Each number is 200 + 30 x the weight over its row's rms, rounded and kept within 0 to 999. Layers, rows and columns count from 0. The size before them is the row's rms in percent of the matrix's.

# down: layer 2 MLP down (transposed), 1024x256, rms 0.0698, rows 730-754, columns 64-127
# up: layer 2 MLP up, 1024x256, rms 0.0843, rows 731-754, columns 64-127
down730,107,188,179,167,192,193,195,149,250,277,160,205,235,219,189,216,174,168,228,174,165,222,215,228,151,166,219,209,196,189,190,175,173,215,200,194,181,221,189,276,184,218,197,184,193,149,214,223,167,157,238,206,204,193,125,193,189,191,194,196,221,192,192,203,220
up731,104,182,194,220,262,166,202,160,139,204,226,231,247,217,205,209,252,211,208,166,203,174,106,228,165,184,212,131,220,204,181,216,166,234,243,175,190,207,223,253,243,194,176,158,208,216,195,172,163,186,148,224,229,185,180,159,216,197,167,195,176,204,220,184,195
down731,099,176,233,235,253,218,196,179,224,260,198,127,222,230,201,295,184,226,189,193,179,197,161,199,214,153,214,139,235,192,214,211,210,182,209,234,156,241,205,246,215,194,179,227,209,165,173,175,159,227,197,253,163,223,149,177,156,172,187,237,178,211,213,222,169
up732,103,164,180,198,173,191,207,217,121,216,259,203,225,221,197,221,231,200,186,186,204,167,207,227,196,188,197,183,189,202,210,169,193,185,163,204,180,220,247,254,230,188,204,174,237,237,222,161,157,166,214,211,234,199,231,135,233,168,188,197,162,192,238,170,171
down732,104,211,152,236,201,194,190,241,186,305,132,183,195,223,187,199,171,233,212,262,164,220,173,181,202,226,241,211,205,204,171,139,206,176,191,194,189,168,216,201,260,199,224,198,215,207,213,155,242,167,118,203,249,187,210,203,198,180,193,190,185,133,157,196,155
up733,102,222,205,221,233,142,227,211,198,241,203,179,165,230,207,226,211,135,186,193,210,151,175,210,223,197,182,167,188,214,210,195,177,127,263,187,193,216,267,180,222,213,208,225,184,225,196,156,229,247,221,202,195,163,154,213,153,128,204,158,178,222,211,194,166
down733,111,230,186,217,308,206,189,201,195,241,198,205,207,211,213,173,177,203,160,188,199,271,201,188,220,224,184,209,204,158,226,217,203,182,168,196,241,166,202,216,235,203,175,177,183,224,192,197,242,197,141,191,147,156,200,220,149,207,210,202,192,190,166,237,288
up734,096,174,197,179,203,161,202,168,189,207,208,172,210,198,178,199,223,165,187,196,231,191,189,195,235,173,155,226,179,215,236,163,213,249,159,171,235,187,156,201,192,179,189,212,201,180,194,155,219,170,243,170,185,208,190,196,186,201,199,228,188,221,192,197,257
down734,105,176,127,222,181,221,196,203,193,253,193,249,225,186,230,233,182,196,185,212,163,198,176,192,156,225,192,143,213,221,164,235,206,201,210,214,182,233,233,196,189,206,219,209,208,221,166,188,224,211,154,276,182,173,180,190,202,216,206,186,217,212,227,245,170
up735,093,153,215,200,180,219,226,214,187,213,190,197,214,163,217,178,147,169,205,261,155,247,209,178,222,196,161,220,153,134,210,238,153,215,150,196,223,197,167,229,138,147,196,189,180,178,161,193,211,129,200,226,232,210,266,124,157,192,182,231,137,221,188,155,232
down735,095,192,229,233,183,212,187,233,202,162,178,161,186,186,193,195,230,179,214,228,226,214,199,247,226,243,174,197,214,154,223,174,175,172,175,240,239,238,183,233,201,228,187,164,157,237,220,217,182,130,177,198,155,239,265,176,174,179,170,116,195,223,204,200,183
up736,094,173,138,226,193,242,189,193,168,225,153,197,200,179,177,202,234,231,205,186,196,174,215,145,236,160,182,212,199,175,191,256,241,246,152,224,204,204,210,211,177,194,204,220,227,192,217,232,161,224,232,216,241,217,190,173,220,239,173,197,189,219,226,207,234
down736,086,232,248,241,195,156,202,177,207,206,191,241,258,172,199,198,182,166,195,247,186,191,171,181,213,249,245,164,179,239,210,219,228,176,216,198,223,193,181,199,229,155,238,219,210,202,149,143,162,131,213,228,192,211,226,202,198,136,239,181,165,229,225,217,182
up737,100,175,140,197,119,197,238,191,177,205,217,236,220,213,188,173,132,183,228,252,150,184,226,227,182,133,183,195,179,193,213,220,217,107,203,147,235,215,207,220,257,145,217,215,159,254,201,124,216,256,171,215,187,206,211,227,188,189,163,274,162,202,212,203,207
down737,098,215,205,227,171,184,150,183,202,148,175,234,221,210,177,187,222,189,179,252,248,243,175,235,205,189,202,151,166,189,239,222,157,194,208,185,144,206,185,203,224,196,162,223,209,176,225,212,177,260,183,204,193,212,180,221,244,250,203,173,197,202,105,182,242
up738,104,147,185,232,216,209,255,219,240,204,235,158,205,205,206,165,225,226,113,172,202,150,201,226,221,182,161,235,195,179,181,196,212,218,162,211,248,205,205,158,203,195,225,169,145,242,201,265,138,206,184,203,189,169,191,193,166,219,273,225,232,228,243,234,155
down738,108,217,205,209,233,188,277,197,160,270,252,228,197,172,221,185,178,227,232,184,191,195,149,198,219,180,230,183,176,249,239,158,241,176,201,214,201,185,217,186,186,215,203,206,210,227,250,241,223,215,155,220,147,153,174,163,165,164,206,218,204,225,186,196,162
up739,115,213,170,186,197,200,177,193,222,202,127,189,145,236,225,142,188,253,195,196,187,186,193,201,237,195,178,175,202,222,222,190,170,218,204,140,174,189,191,189,242,269,208,244,173,181,149,189,213,182,233,195,222,171,175,215,211,235,189,208,209,237,217,211,189
down739,117,225,179,140,166,193,170,210,239,216,224,199,176,197,218,203,208,201,173,119,178,197,206,177,183,239,206,191,268,206,193,236,212,165,189,226,152,178,219,177,146,223,174,253,227,178,180,215,199,213,178,180,209,148,223,216,222,186,196,166,200,207,149,217,235
up740,100,210,144,250,230,199,189,178,187,210,217,250,212,149,173,205,244,195,217,189,203,152,216,181,221,202,193,267,135,242,199,182,185,233,257,194,192,239,239,172,198,181,133,248,206,213,215,127,210,186,234,206,191,221,151,191,196,230,184,178,122,210,227,174,133
down740,109,186,220,151,176,205,167,205,186,177,242,157,162,220,212,223,226,177,186,202,180,164,153,206,186,199,240,183,195,217,207,210,167,229,199,202,234,181,194,196,208,189,157,222,232,210,157,204,260,177,195,152,193,198,183,150,184,224,164,178,255,167,177,234,203
up741,098,190,133,159,215,194,171,214,189,241,214,208,178,207,229,262,263,232,204,204,174,138,167,247,233,163,220,224,223,241,210,199,194,194,195,175,187,191,180,136,166,219,193,165,201,203,190,232,138,255,177,202,201,196,197,240,151,193,218,184,236,183,232,172,210
down741,096,174,238,182,191,193,182,228,214,208,186,255,208,195,155,220,199,161,158,204,237,198,167,202,191,193,170,205,195,202,185,208,163,187,260,167,216,230,201,176,202,177,197,216,237,194,208,176,224,200,199,210,197,193,203,228,216,206,163,220,217,177,228,167,162
up742,103,184,176,174,231,181,160,219,164,224,193,180,210,167,190,196,166,243,217,203,141,151,206,243,230,218,240,270,225,247,268,185,156,179,232,230,243,229,213,241,256,195,234,232,241,194,184,236,178,153,257,201,210,187,158,196,184,234,228,136,161,218,193,190,181
down742,105,173,164,235,189,158,278,202,149,232,220,186,267,182,216,164,217,225,189,174,224,219,159,223,200,163,211,206,234,233,203,148,242,186,177,174,191,187,163,256,206,181,210,147,218,127,175,194,185,220,177,216,119,229,185,203,262,219,135,202,167,217,163,202,191
up743,089,237,202,187,157,199,213,160,239,214,181,192,201,211,194,206,217,211,193,240,152,215,162,248,192,194,217,120,177,216,219,152,183,196,222,127,159,200,223,218,209,225,209,192,201,212,156,204,181,155,117,223,250,199,231,220,167,204,151,246,201,267,251,191,207
down743,094,229,230,180,206,249,200,192,206,222,199,201,191,211,232,298,192,197,196,207,176,193,224,217,167,197,187,195,222,191,178,189,238,157,167,228,206,195,205,228,273,196,200,218,263,234,234,163,180,182,237,195,165,221,251,253,223,237,163,211,272,185,263,214,198
up744,101,174,203,190,229,189,232,187,176,197,232,234,204,209,201,189,174,196,209,160,205,226,198,197,235,229,150,167,185,170,184,195,204,182,180,168,164,183,227,224,187,172,218,233,195,194,192,225,184,134,189,216,173,184,188,255,242,214,174,215,155,267,207,183,172
down744,097,159,218,181,227,184,178,136,242,263,251,249,167,169,196,163,189,169,185,183,202,174,144,196,260,163,192,197,152,206,122,128,226,215,243,211,175,181,214,136,249,208,237,248,192,210,202,243,214,185,225,204,181,204,204,227,198,197,176,206,185,156,203,191,176
up745,110,191,163,214,196,191,238,216,201,237,186,169,201,262,246,197,248,187,229,252,236,187,192,186,168,155,153,242,206,141,210,221,169,217,172,217,165,166,180,256,183,200,183,190,227,156,181,213,147,263,244,223,251,189,239,225,205,234,154,199,229,206,237,207,186
down745,117,193,208,209,204,208,179,151,262,170,277,275,154,215,180,189,223,181,190,183,199,221,178,212,246,200,187,202,157,142,200,192,140,209,198,184,166,170,175,193,154,193,241,198,252,224,192,232,176,245,156,167,189,204,207,203,185,223,177,256,186,250,237,247,193
up746,103,179,200,199,180,175,222,216,220,198,150,198,208,210,169,173,186,183,142,178,171,214,205,263,182,131,241,237,188,175,246,182,182,170,174,172,192,163,194,200,240,215,227,226,197,195,200,169,225,212,162,236,153,203,214,209,252,189,167,189,183,192,184,175,198
down746,104,159,168,217,209,214,207,231,209,229,173,150,193,243,217,166,179,207,219,180,200,183,192,169,192,184,186,195,202,240,189,207,211,216,226,134,248,179,173,207,299,215,139,198,194,138,223,181,208,271,238,222,207,222,217,193,111,208,197,217,97,180,210,209,206
up747,109,169,165,178,213,163,240,193,198,191,201,177,204,193,204,185,240,203,242,156,177,135,216,186,217,223,282,194,177,193,180,232,158,200,196,187,186,192,220,203,196,251,240,230,243,181,163,233,212,175,217,270,193,198,160,176,208,249,156,192,224,200,211,256,169
down747,103,189,194,198,191,272,140,215,184,224,215,204,137,219,240,212,145,198,215,202,239,190,187,258,232,185,197,187,226,191,242,195,225,211,233,152,187,187,265,243,215,255,196,235,166,214,228,218,150,167,179,138,224,217,231,216,187,228,205,199,228,182,157,171,188
up748,097,192,200,209,190,179,237,210,226,182,134,175,253,207,263,216,243,186,199,231,214,212,210,210,244,197,144,244,152,226,179,196,198,172,186,215,202,204,170,190,183,206,241,218,248,137,211,206,182,133,191,249,263,187,178,153,238,209,219,221,161,187,209,155,182
down748,095,248,192,188,214,217,189,215,215,195,184,199,124,228,170,291,144,168,218,176,212,204,235,198,180,222,234,215,184,122,172,153,224,190,220,138,236,187,193,227,152,188,190,182,221,161,235,199,149,213,196,171,137,254,250,219,168,258,184,234,209,182,222,211,193
up749,099,205,196,156,264,194,182,227,182,237,210,220,234,238,208,193,215,224,192,180,194,203,200,226,219,190,187,196,252,195,241,256,181,190,144,169,216,213,199,187,198,213,204,197,232,140,204,226,149,199,188,221,237,196,213,239,186,178,152,158,219,178,182,252,225
down749,102,209,217,217,178,179,168,199,212,226,222,198,92,193,248,193,187,207,242,201,213,183,209,212,175,227,173,173,243,191,260,189,198,206,268,236,233,248,198,226,115,158,180,189,225,266,182,220,201,149,250,156,175,234,186,221,237,172,226,169,253,243,190,137,171
up750,096,176,148,148,172,183,193,184,219,232,115,190,224,190,256,209,239,219,230,134,210,209,227,208,215,185,218,231,173,191,219,206,179,173,179,248,195,160,190,287,193,164,209,185,173,207,221,265,191,198,241,228,194,186,187,203,216,254,196,227,222,166,180,184,216
down750,100,185,227,205,179,251,206,216,217,229,213,216,203,185,179,162,220,231,190,276,186,199,221,170,204,195,196,222,185,218,139,223,176,193,213,186,98,183,151,243,218,209,204,239,198,207,192,171,222,161,202,198,177,140,177,158,243,173,231,216,203,193,196,222,226
up751,103,165,198,226,174,191,203,164,232,218,241,228,186,200,163,185,264,215,169,183,158,202,138,176,209,220,176,168,201,201,226,212,184,270,206,234,212,212,199,178,172,187,214,262,200,210,179,222,217,219,138,193,246,209,173,182,201,242,182,168,268,205,268,197,246
down751,109,218,197,244,181,227,164,233,220,221,208,216,176,210,217,233,224,229,241,177,180,155,202,176,241,210,211,171,246,215,222,147,172,233,296,194,183,190,165,223,147,134,173,289,238,192,147,234,275,199,189,200,197,176,160,127,209,172,241,182,244,209,231,182,192
up752,099,189,205,192,169,220,190,268,198,217,124,156,183,174,196,168,236,228,215,236,182,208,228,191,233,188,184,250,182,231,207,200,190,191,197,194,144,192,209,197,162,188,202,220,193,145,150,187,179,158,168,170,230,221,153,209,209,182,208,229,177,198,209,185,160
down752,097,169,187,207,178,176,252,225,198,225,231,178,153,203,162,213,158,167,153,188,177,217,178,196,182,192,213,232,288,211,194,226,205,181,234,209,212,182,204,152,168,203,208,216,224,165,176,190,174,266,248,239,212,149,190,201,234,219,190,211,174,246,197,175,154
up753,109,186,221,168,257,184,230,208,182,227,230,193,218,177,180,170,217,251,174,216,171,215,218,228,184,209,205,232,193,173,202,176,166,158,213,204,227,126,198,215,195,216,204,177,211,252,174,157,234,248,215,186,207,201,96,245,182,159,216,241,152,229,213,234,174
down753,108,236,212,233,221,208,202,183,221,205,162,243,231,200,212,188,196,251,222,171,213,251,176,182,232,181,232,189,187,191,252,233,126,228,206,235,220,194,187,172,190,161,222,233,179,194,215,212,167,180,159,167,190,173,169,159,175,208,141,157,219,213,204,206,242
up754,108,223,179,201,186,118,196,237,194,221,201,177,232,200,265,191,221,213,173,198,206,172,195,189,164,207,250,178,229,148,148,248,206,171,219,201,191,200,187,251,188,180,228,251,178,173,236,193,233,156,231,179,239,188,191,217,202,182,181,190,208,167,223,325,203
down754,107,204,228,167,194,220,209,186,199,221,161,166,157,165,165,217,160,191,204,162,201,227,171,215,162,216,141,193,178,206,253,180,176,182,173,191,179,225,163,199,169,157,220,273,212,189,166,197,228,171,164,197,214,219,198,186,187,169,199,186,190,191,179,247,233